From a checkpoint of a small transformer trained on Wikipedia: MLP 512 squared ReLU, exclusive self-attention.
Each number is 128 + 24 x the weight over its row's rms, rounded and kept within 0 to 255. Layers, rows and columns count from 0. Numbers have three digits each. The size before them is the row's rms in percent of the matrix's.

# layer 5 attention query, 256x256, rms 0.0794, rows 0-63, columns 128-191
137:135142103139098133074106112150149127125095092122140149130086128092145139102137121095109174131182105174130102162110131135122114145133157144154164114123123148158152124150141147175115159152119124
090:120079127136104124144131135141135126130136137163100112148174117107127116113152153150172071140084120101149109110097127153137190114134109132111104166149098135105092116121091120165118110144168121
100:119141125104082123073115101185147094075104113098154128136114082120127110159088114145133147118138109153140121140109132156157113145112177095089142138164127147111138127151140160178087117144141110
099:132158133138133109146094140124066075092135115088105166102101155157134125092135158124131119167127153099117130092102166115119142146157107090181135117102160098167117130143138136090161128084132154
105:098148107129124163078114118157113148072123117102169129131110111084118164138108175135143139125149153159140154160152152144129112163107113113091115118161144152156124112135145170175104116108123100
113:135156117109146144198135154100100125168149139147122166139140149138112141116159138112139106134106124087151104111130143114137103138138148142099128157110124121115123100127113098072140104095143136
121:195162124111113123158174138080112129145152155165140153129131154126109172118170120124149126154093164121136140126132123121145096137141172132121134096115126104170118125142126106088120120076155146
126:140111097106122104117105135164125113157166113110097121120093144127165074088145172138156159181110135145088107076120112068137150105111141086118119151124138137133096164150146153135109169115117145
113:147100126131112089143108140092156115130114143153102090098115148133159111134129136109125114115126154131117137108113118101151157075137098141169137147091119151097134166102147140120165127171116163
126:196131151107135173149152133081128111140097169141146192148158107124117160089108132109124114100146152095140131157121132134154129148128179124133097097131123136154153092131095079077160118112151111
115:128125132083144129122120080158148138112134112126147133153141082119120147137096089142133138104149071112119132170154129143138128124097117126114128152155141156092149109114174088163084151179071123
156:183136167109143160141165132093118087132096146157132145167154123110098163109119134110115119153137178108152149144122169155145163160145145130123109101109147127159153114161122065120151132110132098
137:160114148168121152112101147080125125115099192178129117135131131127131129113134146094129115156117143141159099152106119105103136108158145113157138113107112155160132130128074138110156144135178118
120:118154118076140108152105111145160112161177115134133122103148121111154106137148105153141118116156103088148151085161130102139135122080103138095128129160128092094150120084144070117104107146075148
110:149158153104119164105126140129125110100111100092119128152148128106096110104109133105117155169115148159126098105096154139175180151138129074131118096144141142116132123163154143144119124084157105
114:103124120146118095091136120151139149115151100110133094141144134103138099167166086151152125127156112099099118121146142170126126123124079179123131149159099122103140139140152130118104134144075137
110:164129126137125140145103149097154103100142143135102117147134121118137114119163120135100135136172130107145089106149102106156176154155126131109112126149142160091115192156140151100112137149109135
110:164126121084152146157128109112077128139127152154126114176110124120146142098135184140132126119134167164196156108145110125144185110099131130100104113117131137090120141124116140125118148147095129
101:127154136115134103110138124121139132124120051135146113116142160153136104114137128110120106152140156119100159075083118122096109157146089114125111114146153092135134108139130098115107087121152132
101:110117111122158159143119135146130102157081142092111143115127111140132151131120136154148169105149079128089148142130134117139152091127172091105109111108126132131060116147116147139117172103127130
103:129148095084124114092111134189177154157150066104144109122136123143145103163131145158147128146149078093109173143133110108149130129113124142087099130152143115093123097108148142087104106135118140
094:121128139130163129088125154101099089149110167137105118115103153119127133128126130119127097112092196113125153137134179147118117133151149101148128123079148120164113091112078116143141116090171129
103:105127067153158124155162126155113173178142152067125129117130130131117149149089156162147140120143169157110159164174154154159096131153192134127131132121131118120102090133107175156128089103126121
100:161097126157085132128125142068162098098120095137131126148064128145139102109160114144104141122136136120078118107121099079124129155128100135152127121110156158125136133162144140113151153097148147
107:145154115117131112128131100116144152100106145089154127115076144144122145133121153126119155148138128148114169152192123102089100140169167118162151119050157128158179139127187143115140125123103136
114:117134113133123122074103120181136142127122128093172130137105118112138132116105151123114172148168106169126116151106128168151131167153159156138148142148149141150152128139144185163099159130123122
103:172131108186129113095113101154107126084153141074150141112092135147146139108105133121136122100132136141127104148121127144112158155150107124148167102104159134164125152143163150120152160100111146
113:136139142122173121174137181066153127173139149157125125133124118136103149104168159098136124156103126109137131115138093102118119145160071132156135135116122112110086144088095077100156137162140123
110:116110146178140151115144116156096133106071131123153144120140109152142135183096099133120147101134111123113117163090120148139145094111114137144146131103127167136175157088149143157131178166104112
107:070134134133161121143121129145144142121088083104137129152149108126101123193113092100108111108138096139132153170133121146123112115084112124113106101157156133137124091147140099149099097096135099
115:076143134153153138130145123143111157102105092091168136149148088131094140164104095137096132109142110136114169207135132175122118136111142132137116113178149118146155100135104130115077092128130098
123:169165141102133156095139139120129114119150155176127149136139126067106143111140117105124129139121159099113183138118112142167143164133149132090067109190131133144121113114118116114108127105135117
124:126153104120101114113117157138118121137151089103110137114084139136123088117164144138143122176110173114114099081092118103117115161153138132127145122114121110148098134156133151119138116076148153
143:113119119184136120104113104091095180108105127085157157141152108152113139140084120129135107106137073153125143180133144153114063111141150115140139094138108122159116075140140119138138096117128113
140:170099130098116144134129145134167153148139099196126114112095126089163106139150121130122116113138131116114163132131111100137115140144083158103090144133117120108143164100141136139117125186106153
120:114123138198112143131134115081106139118077185131140166150176124138112149115104099115140100072112096138129127196155156170157098120129161109145151109132116137162117109133111119127164117139128114
116:095126119160139109121116121147114134174146180097110116076138169143132111106132126112115118147092128158168104108117120115087110085122146097135162126118093110140126128090087137099133129102134151
092:147087155111153143134162095115123132135124114151154155130125078136129167127133105120099143078144121107150142163125153157140117138147099173115133133112146153143168093155161083137132131151094123
155:144131206133125141119160103106088092097104129161142144153140098134117164097116087090103105092095136139136102133126136155117142146127102134151127123116125142160150141143111082142143145136134097
118:132130135097147116157135101148160150153151124134154144159127103087118163144142116149143118052168110127146145127161134188158160150111106184105103108153153126110162110145164128103109158134100126
099:133130175136130152124128127089078110105104175159116127124150158111139137085118120098116111095082158167139078095108145104105134095127133103159167143103090122142144150127088093148166149136141122
104:126145112113125144115116177154186165141107108099140124132129137117104095166143142137136144160148101133063110136106127135153158129153145088141074136129120136104095138137103213120095126119151118
096:093089124178110116117168114097115156103110138119130151127092089135129146152111084146145145116111127096081156157152147142116081139132104181146118157115108124164108097137141120152136138120125111
114:142146115100140114138096148144180118136115091088117143157129133121136105175168147130143127148122124137130134079128097106157230124128104132077081097109156132076110124120129154061115128113120124
098:095096113141113124081127117183063148149092154119138098118126122144135144131095133128150131187126123154115155167132135148093093123132165141135129145120095106154093137120094156160132153143142101
124:127141129126118114171139118095147157151129088113150158137145121115128144148125155131159129103123157133116167085157135115134167152135089171108076063136189114130131078141158111134118103094126123
107:101126080125135115106147085166099173157134151110146120116140123142130169148096154145149128110129154143159146158158129152122105096088150168132154153112105122139116107106116139134144106143128131
106:135139133117131131164107163123122095141130141125112138128113141130114144125140158113124151117119187160135094081125095129140195072133114112128108130100149141097106127113118166066152140133144120
118:131102199141114128134139121082121077093122128173125128129120133130129128097148083115090122125119147138106097134104133131134153148157098133142131119160130135137155169137138100137150156144131121
111:144077127128127112112133109178160152115158088139151127111123091173147131123144091142115142108167080097117117163110103132132129123135084162106103135162114141119168141132172127100104114177091166
109:118157125080152140123151143128169180151149096117115136123126131110081141166153150129165132088137097105093113113116143165130089126125113120105110162120130119111136108137121134159101071131111119
114:099119110170127121108135151145107114103127156126127117108124104149120123116118100149125141146161123098074112182122161136148054130176161097158146161162108119157111145135104156171128111125110124
106:139129121115127156107112119115133086089140152168118124123119099143135133114122099143129098107174093064145161161145117116151101135129166160133142185166131127139103135116138136148116106129130129
100:098138144107151134124139116122125117146144097105102112118112147106122132165109114134139093086092158100141173144167167174113108174150138169109138142129140104132131113127140113121107076123134128
106:128117143155105141107129135117088127116103151144116115109133163140119129096119109103129122148097143160124072135125144118100099128144152105177179163111098126174125174135095147161160128136150122
103:076124087118119133156134134178119127123113140055118129168123101115114141140104119164151155110155117137092154162164152157182152143122161114107126164146135141073086134157146201165107133104077117
097:082121135156141151136161130085091105108123180148123130135144153109121128105080104114128118100117136111140124159128185136123072130116150115173194162134092125163139123131101105217149132096121128
098:108103142205117132147149115095113117110115192168128130129101116131097156108110094109132155121130144130125092130137135160102095128154125145186157170126101138173131143152123154172135138121126121
101:122132146138126114118127098090110095072133156168106116128149127096139155103117104120143137121109111115169111138128124109098074095072129119145200160101082142169157152098118043152124157164101127
104:114127123101127144158140175118128110138128133114113143152102135132114105107144125105080142129131153155120102101137126113138126120127098080093078136100146155101133170146148130118109095148121127
113:142135127072141122118127116171157175146132071101161156128123090119118126146131110119142124112136068129145132131126106141133149158117107110082102118132131129106175132139185097108103128147101136
127:106167131092146119147131118119132096135151091127140159127126115117106148119111132135163120111146137087135188090144137127133120130103113123119106100155169105118128056115149062140100124109110122
095:101133084122130130112132111168127157174123115107122096109154144159141106148116163146143124139130151134096151118134127132127114130146163130115105104130153105138093094117117184111126086124159145
094:171100129102162126122124095146117127130143096132133112119137122153163138142151120128095119097122143132150124112134113122118166138119062164083114107113139119104161114120160072082134159160110158
# layer 5 attention key, 256x256, rms 0.0819, rows 0-63, columns 128-191
107:140113116117160145140159095154134174141175110152115073126141114143078091124147128146129134175092117159123143154110108196080129140156114105153097127140139131108115160160108113121118144158159152
135:067142141107168123178121155107138174124145154114119146113110151154131087160197105167127054128128183123123089129159116141147083153077156144157126128126129095111097159128140089130095093118101137
101:135088107123129100065137113149144136149187119141127099134156096131107100142097151105161124138141098141125175130125128138091134088173115106107059144115147141144151127129112119117139168158144127
103:130137155103089138133108142089102099136106136091137176140075134150111176129121130126087159105070110128142069109151140124150142170086168117124154153090086157109109105115107102140121132122141113
119:171110134116105117105151097158133097126140120123122111132158102127079182109123150104094164138133116147135151160129130137116112112133091108122134151130156142102163126109127154126151120115135134
108:130122115167135136133137152157156213142166147098110160111132148105125091184159097160142103164113092119104154129113133157149113146149136121126169142100110116092116128124147147128136110164097156
098:126136132174135144128111130143140177141108127100093145120169117101070092169136101129145136147108126137098167106133180162138139157168117155115175138105135127136129104117141142131158126135129165
110:108144132137122152116132126142094094154130131113093139112135155130098138129135160144099160166089136121148120113166123135125097176109126133094172155101140101118125158125127109132166121143105131
109:141129128142108159117102178115148135136132163132127143074083124114138085134133103178152117140125109142126121085124130121132070166133143147114183160118119069099127141105121128110113110171136175
111:120121111128117121118125106110153139083125138123148158144117097114114094128116107136147115136152129142084117150148126130159169134154154127166072117138126155130101109153143153114095098100141106
102:100131133137159143125131155113175164109149118167157088097154129123134124100174152118169146112170079145141133115067158113090124088126092097139110088118137158127133148132163090102080125134145143
144:147110134127140125116139124122136108091116115143147144166129096140110096138118137130107132118141136135115142136111144113146135139145113108144087091111127178160113093150129131105121126075127113
128:144098123087111106132157126139130162127110159123142131127082121120114150105114087108131126101162141084139088164158125124138154142155169152157128175156132143155126135141127132146107118169119086
112:117126132162165125106105137102152128134172106147099123108135186126115123132177200164146138140125119138124144126088153143122123143109099096114109121116143124103105104152131121098132099109130152
153:164114143147146134112117131121131122105106151094165134157153073153090115126099138095133125085137124131132090148105165157148145157109130132117089142114105154135140109157112114093117147106114111
112:143141132142125157093132103154069105123117113130133151170152124162117128154147093110122133195108093183147102093119139093137148127130106100167112059145134093115125111114081120135113127184138135
103:181106129127123156103130158108170157117114172106147155138110113114116106154108103154140133113136112153088099111146127119163133172130129133096108151111142122118118147159118174104122106175129149
098:157133101176135146131094166111180100132170127168106112148131111127119102099157214143144118135158108216142134128135160132094139108147084117117112121126160101133134136153136159126137161139136112
098:101111144186141108125117121123111161133109138096156151162159145141103114199097130146138100108117123130121146118124120188118131161119114134118160096097101136147116077144100110125164107102133134
097:105123123145127130149131076107144106118139090161101097087135107096158127094132110127136127112142139128096116136112127139162086122126125114103119117121147114134142122119194153130082127131114141
098:140137159150132170123102068134065106123073081113066169151150108113079153173112115103096149129106115119098092134131161147165137142143111141120128144103153128138137073134119116153148128135108140
095:148121132101119150137137101106072091115118138138147186155079124145141100089136093194084108123109171115114122142154167193161123169099166160106173139123109138122104090150117122131120137109137127
093:181135135120124181140131094140098076129105119122099148127142102130131158139101163153087152160101123160125130123105123154165105150142160119108102122126122144140113086120140137134148154064119135
116:143122126111133153115127119169113099090077149086140168159124109132128091124153074089118129137126111140151095116152105087147131132104150128140152131101109129092139157119112137114185141198129134
160:160132114144112128112149100169104107139122108131151128132150118128124167089094132088107178125137099167116159149092138152135136091162115129087106135164135143159167105127127178163129144126136111
096:123126118087115172128138077152103135143125121122156111110147082161077172142085099117090182159105115156105161173117125148150121157129138131097115114145121145138152113130128135166128127123139156
118:151104116168115134109138104146120079140121106112126089148164116106109136098104164084122196141126079146139145122128152129076161115199111115121111175107137170140147105141101147159149185139165124
103:131143159065146147163110143103099114121136144143130135091099105137156098128162091149117104124120199085108142105129120104138081162059142144127135119099149072128123134086136106109125084121099148
105:124137139111135179132120144117169119133162120135147113131175119160112127092129130106133127083141151160123143129134149106127175082135100132140087102172157157165172137158150146158125165078143121
114:129134136122147098107141111137144086113138074127135125162131157167115122114121136113125105129108133146145137112138110111133158087150104141133099097111160183122108142146132104066145143088114115
122:100102121119106104108140104141148133119127103158145097153148113138132138120122130105143105115126138163130152134136120093142199082168139124123084096146146204151152120141145154115139138078128111
090:127102119156105136101140105155157136126110137166097093131135113102114128165149122117126178148146130100104143165125146144145198108180150104131081143129162151138146142145136149162145163112106159
117:139123138108134158139114102140070100157115135082091152122129136125096151143110121128085158140074148105141156109151127164143107170129149140103161162128118082115144109116121126163182122093106146
129:130112145108144102128150119145153082127123137138173113164128119148117127058132116105160124087133092173147094117151129107079120108099135125116114106128125122135137141145101101085085145154154103
138:114119140176118152095091153118155150149125116139114081109124130096127100180164123124126135139131084155127166093100171138130129129162105111114173125129116099088142122096120135139129130151130174
117:141112118117148096122164169123203115102121153159199133155130102138144111078148118128177115124152114176129133120134143117103155125123157112120114097136122112137143164138129137076066149160141093
114:121138110100120061161121118142137141144173138117127119082121156129147143065116148158152123132125179088147124126124083113122062124104149126111125174113120121150128131118125105137097125129117112
121:151124166110147141095136099108142096094098117133150153150122110101117122149118070109115126116122140160135130083120161142155153134126129162142129058140152154124126072136147127133115126125154136
101:093110123138138078117154170124184169115155153149189093140122122122170084087167120111167108120147120138136152131119118108082124119116129115138127094144113136118141175119130135120092117164142111
120:133132128140151134092122170119149094109127109132164121163151134128112125127142108110160114127138117188125167076120134095129178124123106100117096072162164100133137105127125177109069149137155123
089:108121117119137098135152161144185140128158137139154137139113152143145096075149147140183113125128131146141130148155096127101134120117154115150134145135114108090126208122114122093095141150145092
102:114123116152111149169117129125103178154103116097097130112155118118117146191112096155114122082136129095093121120122138141176127152133134117117145168140112103171146112124107125160118121119099136
096:143127132074118142129154127121098105103125114101145132133132086133186108126170108123070142146131149135138153144102131092119111140149148155145132071128103131118131169098177145152137108112148128
110:154119125147140164148101102126071125128128144085072172159162102128064129138114124128121123112125130104108101109154166149163146137154116134117114170116162105141128081150087144132136113128115122
100:109153125132098141153140091116082122159151095152114106131112103140175121160174146149094143164126157103117156170119161145106081144150139130131120111144118121159116119097162109174096130115127115
112:139106126148144093152100159110109118106138135082131136150172111151084116158127151119132104097125147133140119125117126168116153171128110174108097102138147109112144092159127156099148123058148106
087:191153139119119198128127081145124070149145073143081144149144121113122171116099168136086153167084119166129124101135153152161139129154141129159110114146133149126100090123146110161147110048137118
128:168119120133130179134136114124100132149135148087102175132125109107077125122107101179121123121129145079094131146162145167162118168141158153148112181133139081145122098138108129140139097108114127
098:098116111110129083136157176106176167117141165135181113104136132135148102104157086103187108121151115129140145126132105082096110125102128137141146124161107112108146199118112131121102124189151143
124:115135152142136149080125109135155126123091091109115144135124141115127115181096075099157114149099088180126108074134135116142141110095109128102146086142144153104129112123128109127133137182147136
103:104107132168131112128116162137154158177132088112142101110148150137128177170094159149130081068131118128121134122094132153113175109106108128119127095123108121141149103149116140098113135081122133
108:142121129087089185131147093118108090124087150133153147090098125127177130124101094147094147160111125115115138148113135136153086157095175106146143115137086121139106141083139089142132126149124151
102:154158132096124165071115156096190121130082134174158136119073145105169133120120106097110151096146109146124145126137130097142145094122105104144142131139109116120108154103145172137124144157137149
103:165139136091125148105135127120110098120135104146140164173104165159115111151136136157111108125099144162110136095121147165117176159113137137105138067121136164124095110156125156077117114093131122
090:092135114101094092111161132175157178163131132128147120126113136164166155131136129110149126137118128115149108154157077108105108121104166123155157150143081133126121206115135133103112133156129110
091:174150105132113193149103138119147094115160122146125109136152089123155131139134159117113138154124108200122129110091147120131145123129114084117109107140124097111139184113140155107099139147108151
101:113130129099155111102155190132170107105140134185179103128110168156174109096141184124130153134134120152164145138085109115103140104087146090126134109142093143101114208123144129083113134112125130
087:127141101081133118117160173140184145128150146139173116105107127141194119103132099153138123134151128137138165141122092110098128124112162120139112104148097122113131189099159153134096095129127130
102:086125126115138096110157136161165153140153112173132090098130164135158127086171168105152157151135120129179123179119112094086125078127143115156130122106124169096132189132168114123114124178128101
097:168106136147141165126124165136123150173160177084138118148135100126122094156138170141112113159121118112118107138140134150085112122142120141112144156090119157102151136141081111108148157142119143
118:066134134164162072106111154107181152136168089126135047121151123112116116166142152089190103097165114139129158096109127100084139090144078113107092098130149135106158103140121143108115143124129136
109:107124133158170118123115155096136081102153131170157144137131149129105115113155168160136122098147142121143156142090176173104153138119102120138115089117137141095119108154146132103148111067146119
093:164146142158121183128105068130049111133087087104082183162132109131100155163090130126104134130112146125115112122144124154161121166133155146123135134123145128149119084122125114159153138086139123
099:158125134133137154119112095119127080117123113133112158169143137143110082139123097114163116164109101169121114068164141129140138130143115156121124096114176152088117081150114118133152136154155140
# layer 5 attention value, 256x256, rms 0.0932, rows 0-42, columns 128-191
077:088105138097086100134125083130110103149146114072154097111166129148156141121122130131106116103104133104140163134164133146124123083137155168152126154167147139110121105144104103122110117120161135
075:130098116091170173095101107137160173180111126089137152136143115133156127128110124152118135113112164123108077107103104127133120119111136103128118113104111129101089105118137087081104112120130138
075:157125150091151107097159125137147123137127121108115138111074136117110089106120109135098125148158082152159132132151096160134140153112199120143162115106117103117134134136108075104121108120117140
075:143123129132125168134119138123139170108127143130120183115107108129117101142129097117141068139124140123112080133110090102131146166133108114145109134125121119144182141099106153129153114151095119
084:132134129165108152143122180159123132137116158057134164122152144159120120149111128144165126144119100125141134114136097108122110096103146130070146105142121105158146116187106089051131107100117126
076:114115120104122107157139094150104140187123149105157115136124096104127110105163158122117142140144153100118111159118151154108117150120130143134099138134161119093139142143153131129128118112148134
083:130123141152125167123074103100126177062079123164132105112145112117122124139109096129103109139135159125095082145134088145134115111144057148104131153121155163133143109108140161167129158137115117
091:156146136156169135129099185126125091097108167138152132124090145149101075127131119151069118131100153143102128144147136184128115122146089158094133135111148162148133106121153122169137159131125116
082:155124117094168152160165154128097171109105182096131110130159118126107099129126101110139132092138139116098116139092138149124115121123139101102159137097119119126143161152130064121127100111094134
082:149135125099105098123124085145133127081134176073129132115193124194116141118130129093146105132102090117122120091123108116084119138103124118107100104153126114143145142143084090106080166144113138
088:169124144151117110179140125166104106143088115130147137117124122061142128138180105121083119152177143107108085186116138142167129107150157114136181162126177147128119131109105117124146101092155136
083:149112116087118116147151102157096132157112093111119159126121100072120119133174100124117135103146160108128142160117150152176136124117199104139178137127147113112110135091113158101149112097123119
080:146156139123138077098078129122120082145155118174116064132140134149137105121145132143143136163106176128129138119123126121074138156106074128131122149148161122145123146124166134138151170145130123
082:153115075111100144101126189121142127131120211178146125133124137159114113117135140133144142129119144122116151127165153156116123150165088134138092133162105129130080095132108181158112175151130127
069:183115120197112146189104131098119141126104185116127174122137119159143152124139107146149138138119113110108120131167124101082129112148110115094151138106126139114133167162096138119167117101148137
091:132102147175141155139103158078116138094091113127124129120097118136124134148082090138093144079117130130097147127150128152159178113116114145093137141137137144132108084133125130132165127119110143
089:123142128109178163089146170124121103126143172100128160119109175178100133106083136144097119093140135136161139163117128166118152144176128109165137102128127105107116102177133123118158125067128133
082:127134133065116117119107121131100093123118133113136144112104133143120115104117114133092106139139089109086148141165131175166098128158171178077125175115152130125118093178121121138141129068170129
086:136106121107104114114108134131131098145145115198130117141080137088137144106114164122168128106114117134109134134146165151158118125115128158086139121155148143090118073078143071135121135118148141
074:128134116124184094094149085127187112140147115184112089118133122166125128113140080104171099137150142128113109127132140123116132117146147137186140152090148120142124161117111139144128130198105132
076:125123138131147121091134118081115139147140088109111092129162126160158148116105116122139148152089197159089136115073080115150097123076136120147165115162140123161124140153153115127138095141089129
081:119091103072147149073155134130136147136133142101131115138119136102093101126141123137116119150161123131121108129127174174140137145160149117155153102147138096071092117113127164117114177107136137
072:136152138157139180121098160095138146073130120140113143123134118147126128129092121133086130084127132129101154132111116175118119156142086139106150137129117113104111076129118128167136111107131146
079:145128111148125176186116144105127116110104141116131176126091145151109117106105182138056142120112115114154153154154096128129089092139134139139119143086115152126089107141091108140150085072177113
098:103143136056129120103151124185132120156143133078127149113114131136130106116148115125058103160123096140119137114143147173141129128166221148117129125088128124104129131166106137153092117125166128
076:150097128160119125142128142137144139100126125146127085116137108157130090116156099163099144155138115112101104155120116148139082115139092135091158151098145169128152123126124090127149118111126124
084:104153126080145158060151129158139089126136117157139119127070130179128141111127155129130122151154101155156104092124098126122126131131134129142106116110081103125121123164151109085119161142116134
071:113121120107141161113103091129161163163114086179125118117100116099128117148116150113160108154137143132157043111146133117118140138142128118163160115122169147105150129126145157112140150100132133
071:152128121156140147108119167140108127146135138101140159127162145115142148125204147141095153153124138106126121129096130095156083118148153116072108118075124145130139116089119109089125114118132121
089:130160115136132141137121126174145129094114085135120116144101118105151152105143102136140137164146129128054096086141112149133130141166117128119147145091130123139097110118146120143123152152159125
086:152117118122141102167098114101129123116122131168126107128119108100102173093144126140126084161134098117114110155123095119091101160131143096149110140134164148102135141099170094125157139133140113
088:125156131104116150126131173126132119135143134126117163119074155106079084140137142129126065172147101113179119139138137118117118130174162135181124102135155129123154116157089160125137104080131135
082:151115126149118161083089118141117141126091160149131138131119116134103132117121117134114080155134098121127088151128124141122121131163130151153122131146144154128083107136106172171134175143124124
073:110144117146120086133162112147153128147154118162136093123107115101133144107136108114180121129186088106113092107131139120127117122116162106098138134081107119105117128078134053105116113142105132
075:137113107096146108103152191106144114145184157122122089118116138069078095146144126121151118118178094110118140125129159145118145161171147118152115118138141125097119115126129135121095144109136150
078:109186126148136123109117132139126107065129137095130159136128140184128150137097121120149104146145101120143132063104116107080110117123083081073140128070094124144115127137160089103134145134113120
086:138121129123153098081121154115179103142125081154123067122116132104156165137158145156138141143148168126137115125134134165088122149121084120130123132123142138129105148110184122123119161121152122
076:121134129142087130140121149173100078115107108104129106138160147073128157150164174140129140186119131116131113138094122142087134117140141102142158141165131169139144118113170109130098152100122119
080:120140123129169150094116141112159152116167133150134170123101125143120124128115115116134087142147172112151100154121107091127126131157130106203136124099132115137155136111132174110140109173112135
083:100132135170185118129132106125187139134146121148106088127122117119106103150136104115156146121168136121109138135095125158118113155095155109147126166066162126135118133124173096142127130190096146
084:121155132130156165120123165082154127119167142071125126120132118170091116153106103153126122130149116134118161104144097148131105145162135160110123134120144123162163110157117183098157090106124124
088:076138111133179179122120129099140125119092126125109130139141156175114129127142186146091125162145141123199124148102139093128119109164121148179133105093116159114122149142154130125137121123137121
083:149137137136201131133141137092129113107123093164126115111059131074143127136136141115141124132129123112109100146104157145147187166140141102172157109151146130114118127092174109147130118111136136
# layer 5 attention output (transposed), 256x256, rms 0.0926, rows 0-42, columns 128-191
089:127120138126100109157115123162141122140135123140113094118179171113150198111136131120118153149116128132151117128100108080171112145137118133160075097139082136125144148073141101104117155109108135
093:174072137137117126133132133105114158129139128113111175138119062135116169146154165085099123134111123153143134137154144127111127192142124114139133104167153127085137088141107130172125094128111119
085:125117177130143156143142121127121154140148157130098154151120125203115137104121109101083120115152130122107141104144139123121152138145126152086142171114137143116151130144113131123165145122120119
088:099120136140119166122128163098131161166132161111131146160148132156116113100108181112144150146157092130146184129122186140105128143119177133124129109131144093116115121110109145112155096133144125
098:158077188120124123085109107115140149137157128147081111164131115129134131113110136142132166115160161139153166135103122138130137130097113123105145132145112130126184097117123109129145118152141135
086:138145116096092153164110118191123083093117136111113117166150129075162191114122109157123124137098131122154110093082113088134134175110147106173094087141102117122117124139178070152108128124128153
094:142133081163158143121138137089147150116110108147169132140129093135143086137138129106155135100150144154111155122146127167148073103155102106114178152114185130139120109122117134107116109166098148
107:143166119121132110179101140113168130138088151144146114122114116113174103109143135137142102086130153127128149118161132176144091127136100119116110093148129107136101106162100109129116129150092140
091:127105135081093134175107150132124078121129146068100152104137150134137181074109130118107118098119127122124110115127139142109141157134126121161154105191100121126179082155146120149124095142142122
088:131123192138116171145104159127050161160148164113108152143167136161113144079120170145154101110109133082154152116115132104103118132112123156157122077119087140161177134155146098065208132128145140
093:120117132113135113148103101181141092078126112124142136128096109095174159121098071117144148104160101151096115110120125130148131100110137102121151160115128103099140126136188115123113167109119191
084:151122184109121144140146082199152101116137107152133129124119117107144125160130100133108107123146125144107093100130150104146143083133108128111170149119104157093154113137166148138144170093084151
084:136182124139121107147128155124137082100095123133111107112152135070147159151135132135134130160092132114114119130149125162153110093128116136151098102136127099176082131141152101115125091150096109
093:139176078127134116109138119152098112091118143126126109130148154097139104173138134157115097134111149071136135171151126124153074121148118176144126095164113081155105114113121100120100078123088104
084:136131159118129094127107160131147114157136134135137087136100120100120103151136115154164129141128131126139188122114108125119121108133128148129136133130144123102156150111134130140110114130142127
099:114092153145128114144135106119141164124112097166148117171089104121128101111135089105171127096139139176118141146155099132139121106120076111087160165138158145115126121129126157141114146142118145
103:094116176085114141138105150116130125156131175122096153180117174138100123118159116098113119131149128105130162165107128119138162183141160126102071109134139102104137117124110149157107107136098116
104:155146168137142118137120105155110161104126125167159128149100072110121128128152089138144115116110132158130096131136079127137073108106058130102128148148110132135149111132148110118115177127057131
101:139115065126132128108147089189141149120132127160147125093135117146147122132141100119098116121132170165130132122133094158149138108153116157113118110156116162131098142141106109161153139119102139
097:172166105147179144124138123140089097086159135112119173100158129166090139168137102108114110146122108102080108157191137140154103109150133130091148160128132124172119129134139120097101131124112116
093:149108131148125109132119090090107157076133072128095139145118094108129160154147131079118143104098081175098088145141101126136169095102089073117161171146144179129118116168136126155099137142143102
084:155100117094141168123143146143065164130116121137116151131139166167123128108127117109088074087110132105086098166160153101137060156135101132093127133140112133094156100110122115132118140110134105
089:101107112144150145137130133093154141159126124163174168159101130144099089112149090107123113079174164142146155145082149125119141155153108117091160137102157117099153119128104170145151154148115146
091:140082077140141109120101138087132128133095139115162105125090132121148097128143158112140125112155166121145158123114098086130170165158129093128122099085140127106100121126093138151114122121142154
094:133098168109124095147114106106126140131109114136127155132119142141124125089131094127131099097150137131130097110133153078096099174115130148135092121095091130076125132109108124133108183124106115
083:117161176151124117169128143159157105133109142162121092108151130115127127100153146119116135127130133130172147133140135167137098139120086129101107122129128107132124119082124084083081137118074133
099:139134143132169158098135079136079144094143134138134156194124111142107127148159097126082116137137150087143122156129122151127122145147132155110092156160113102128152105100120123160092122115104090
080:134149147131116180129142128120122126114124128131118177149118111114127142161089143103146158126148109167081158115140140158141106142118152108103124126115172093121118124108149124149149108147140132
086:137135150109097082133116106177133127144110110166127127135113144083166098150159148160115151138112119156152129115091146119124153138118112115153113141147166139120141144123148107141079133128110122
111:149135075162176131093134102124114133076121096149166147132102068135125116149160099125128115126109159148116081137146101132122079131117083119107155152117154142097124141130137105104103136133103125
095:098166127177111163181124154158073102090147164142162122139139062125126154151156145147137150148124084106133146141101096148122142117128111151109117135111143120153094124160145128088134141098057153
099:090118087111101163129130165140139150170098163153107121124150191165100095099096158119103130166148124099141149153112170132104152169124174122084105119138105098098131136117115104130123130139176140
094:137155091151150147143143137099103144110138131141161156173152123163115097179158114111133110141134136119139141159142134160121097127170139154096188142148122112134112116140107130144120138106120153
097:146154132150149122120148083211103126092168097155130131110141107151118135135125089135098142143147111137131111141133086130161125099117100174099132198157129144120147116101153109099101143124082138
087:118152067107127130120142132175122120157145150136106109062151174106105103145134115154115082135117094086145116165170131116154084138124128185150136121149102102123117143113131115081104117145103109
079:148124099135166091098133120100139148139141103135131140075142091116096128130155148099110117113159163100168116148137126164123110132147105131113119132134142143139163104101101146112155120139121110
090:104155052123156110155158137124121069094104137093118138115101123087139168151139089093098102113142138085108152128167122152141105146130112143114099099081124095133102107111141104143096106118083096
086:109129067140088095144124126154167106104096118152101097118181165092153137128116128113109150135131159103128097151066131170103136152090116111107116136151109163140131100103106096109095152111110112
093:128177144107125153119120133169130102160129151127130164143131161130099091172147137151108147195146074107149141144135183114148142131157169117117089101150178079112121154089131163118124092124100117
093:124167032139152135133148094116129082107152102114116169083130132162090152126116067102126141108109116118109101129162134136112172133145115103100145161110146147155112115131137113125114150129122127
091:127127151147135122109152142094113173133144122182127111109128125140075113135121133104126138119145129131121148147147112102113110156088090084097144137098145142121157101119093133107088142138109102
096:100132146084105133142135143105137110170090146113119145175104176116097102135149151137099128166163106074136128144107140149074158183157126090125104117132134084106138143090111136144062136122139121
093:114127108074117155146113130187126078171143136107134165140110122132138121137151061123122116137118084130123128115177131129156169130144177092131128111160143102084103179117138128148143132137140141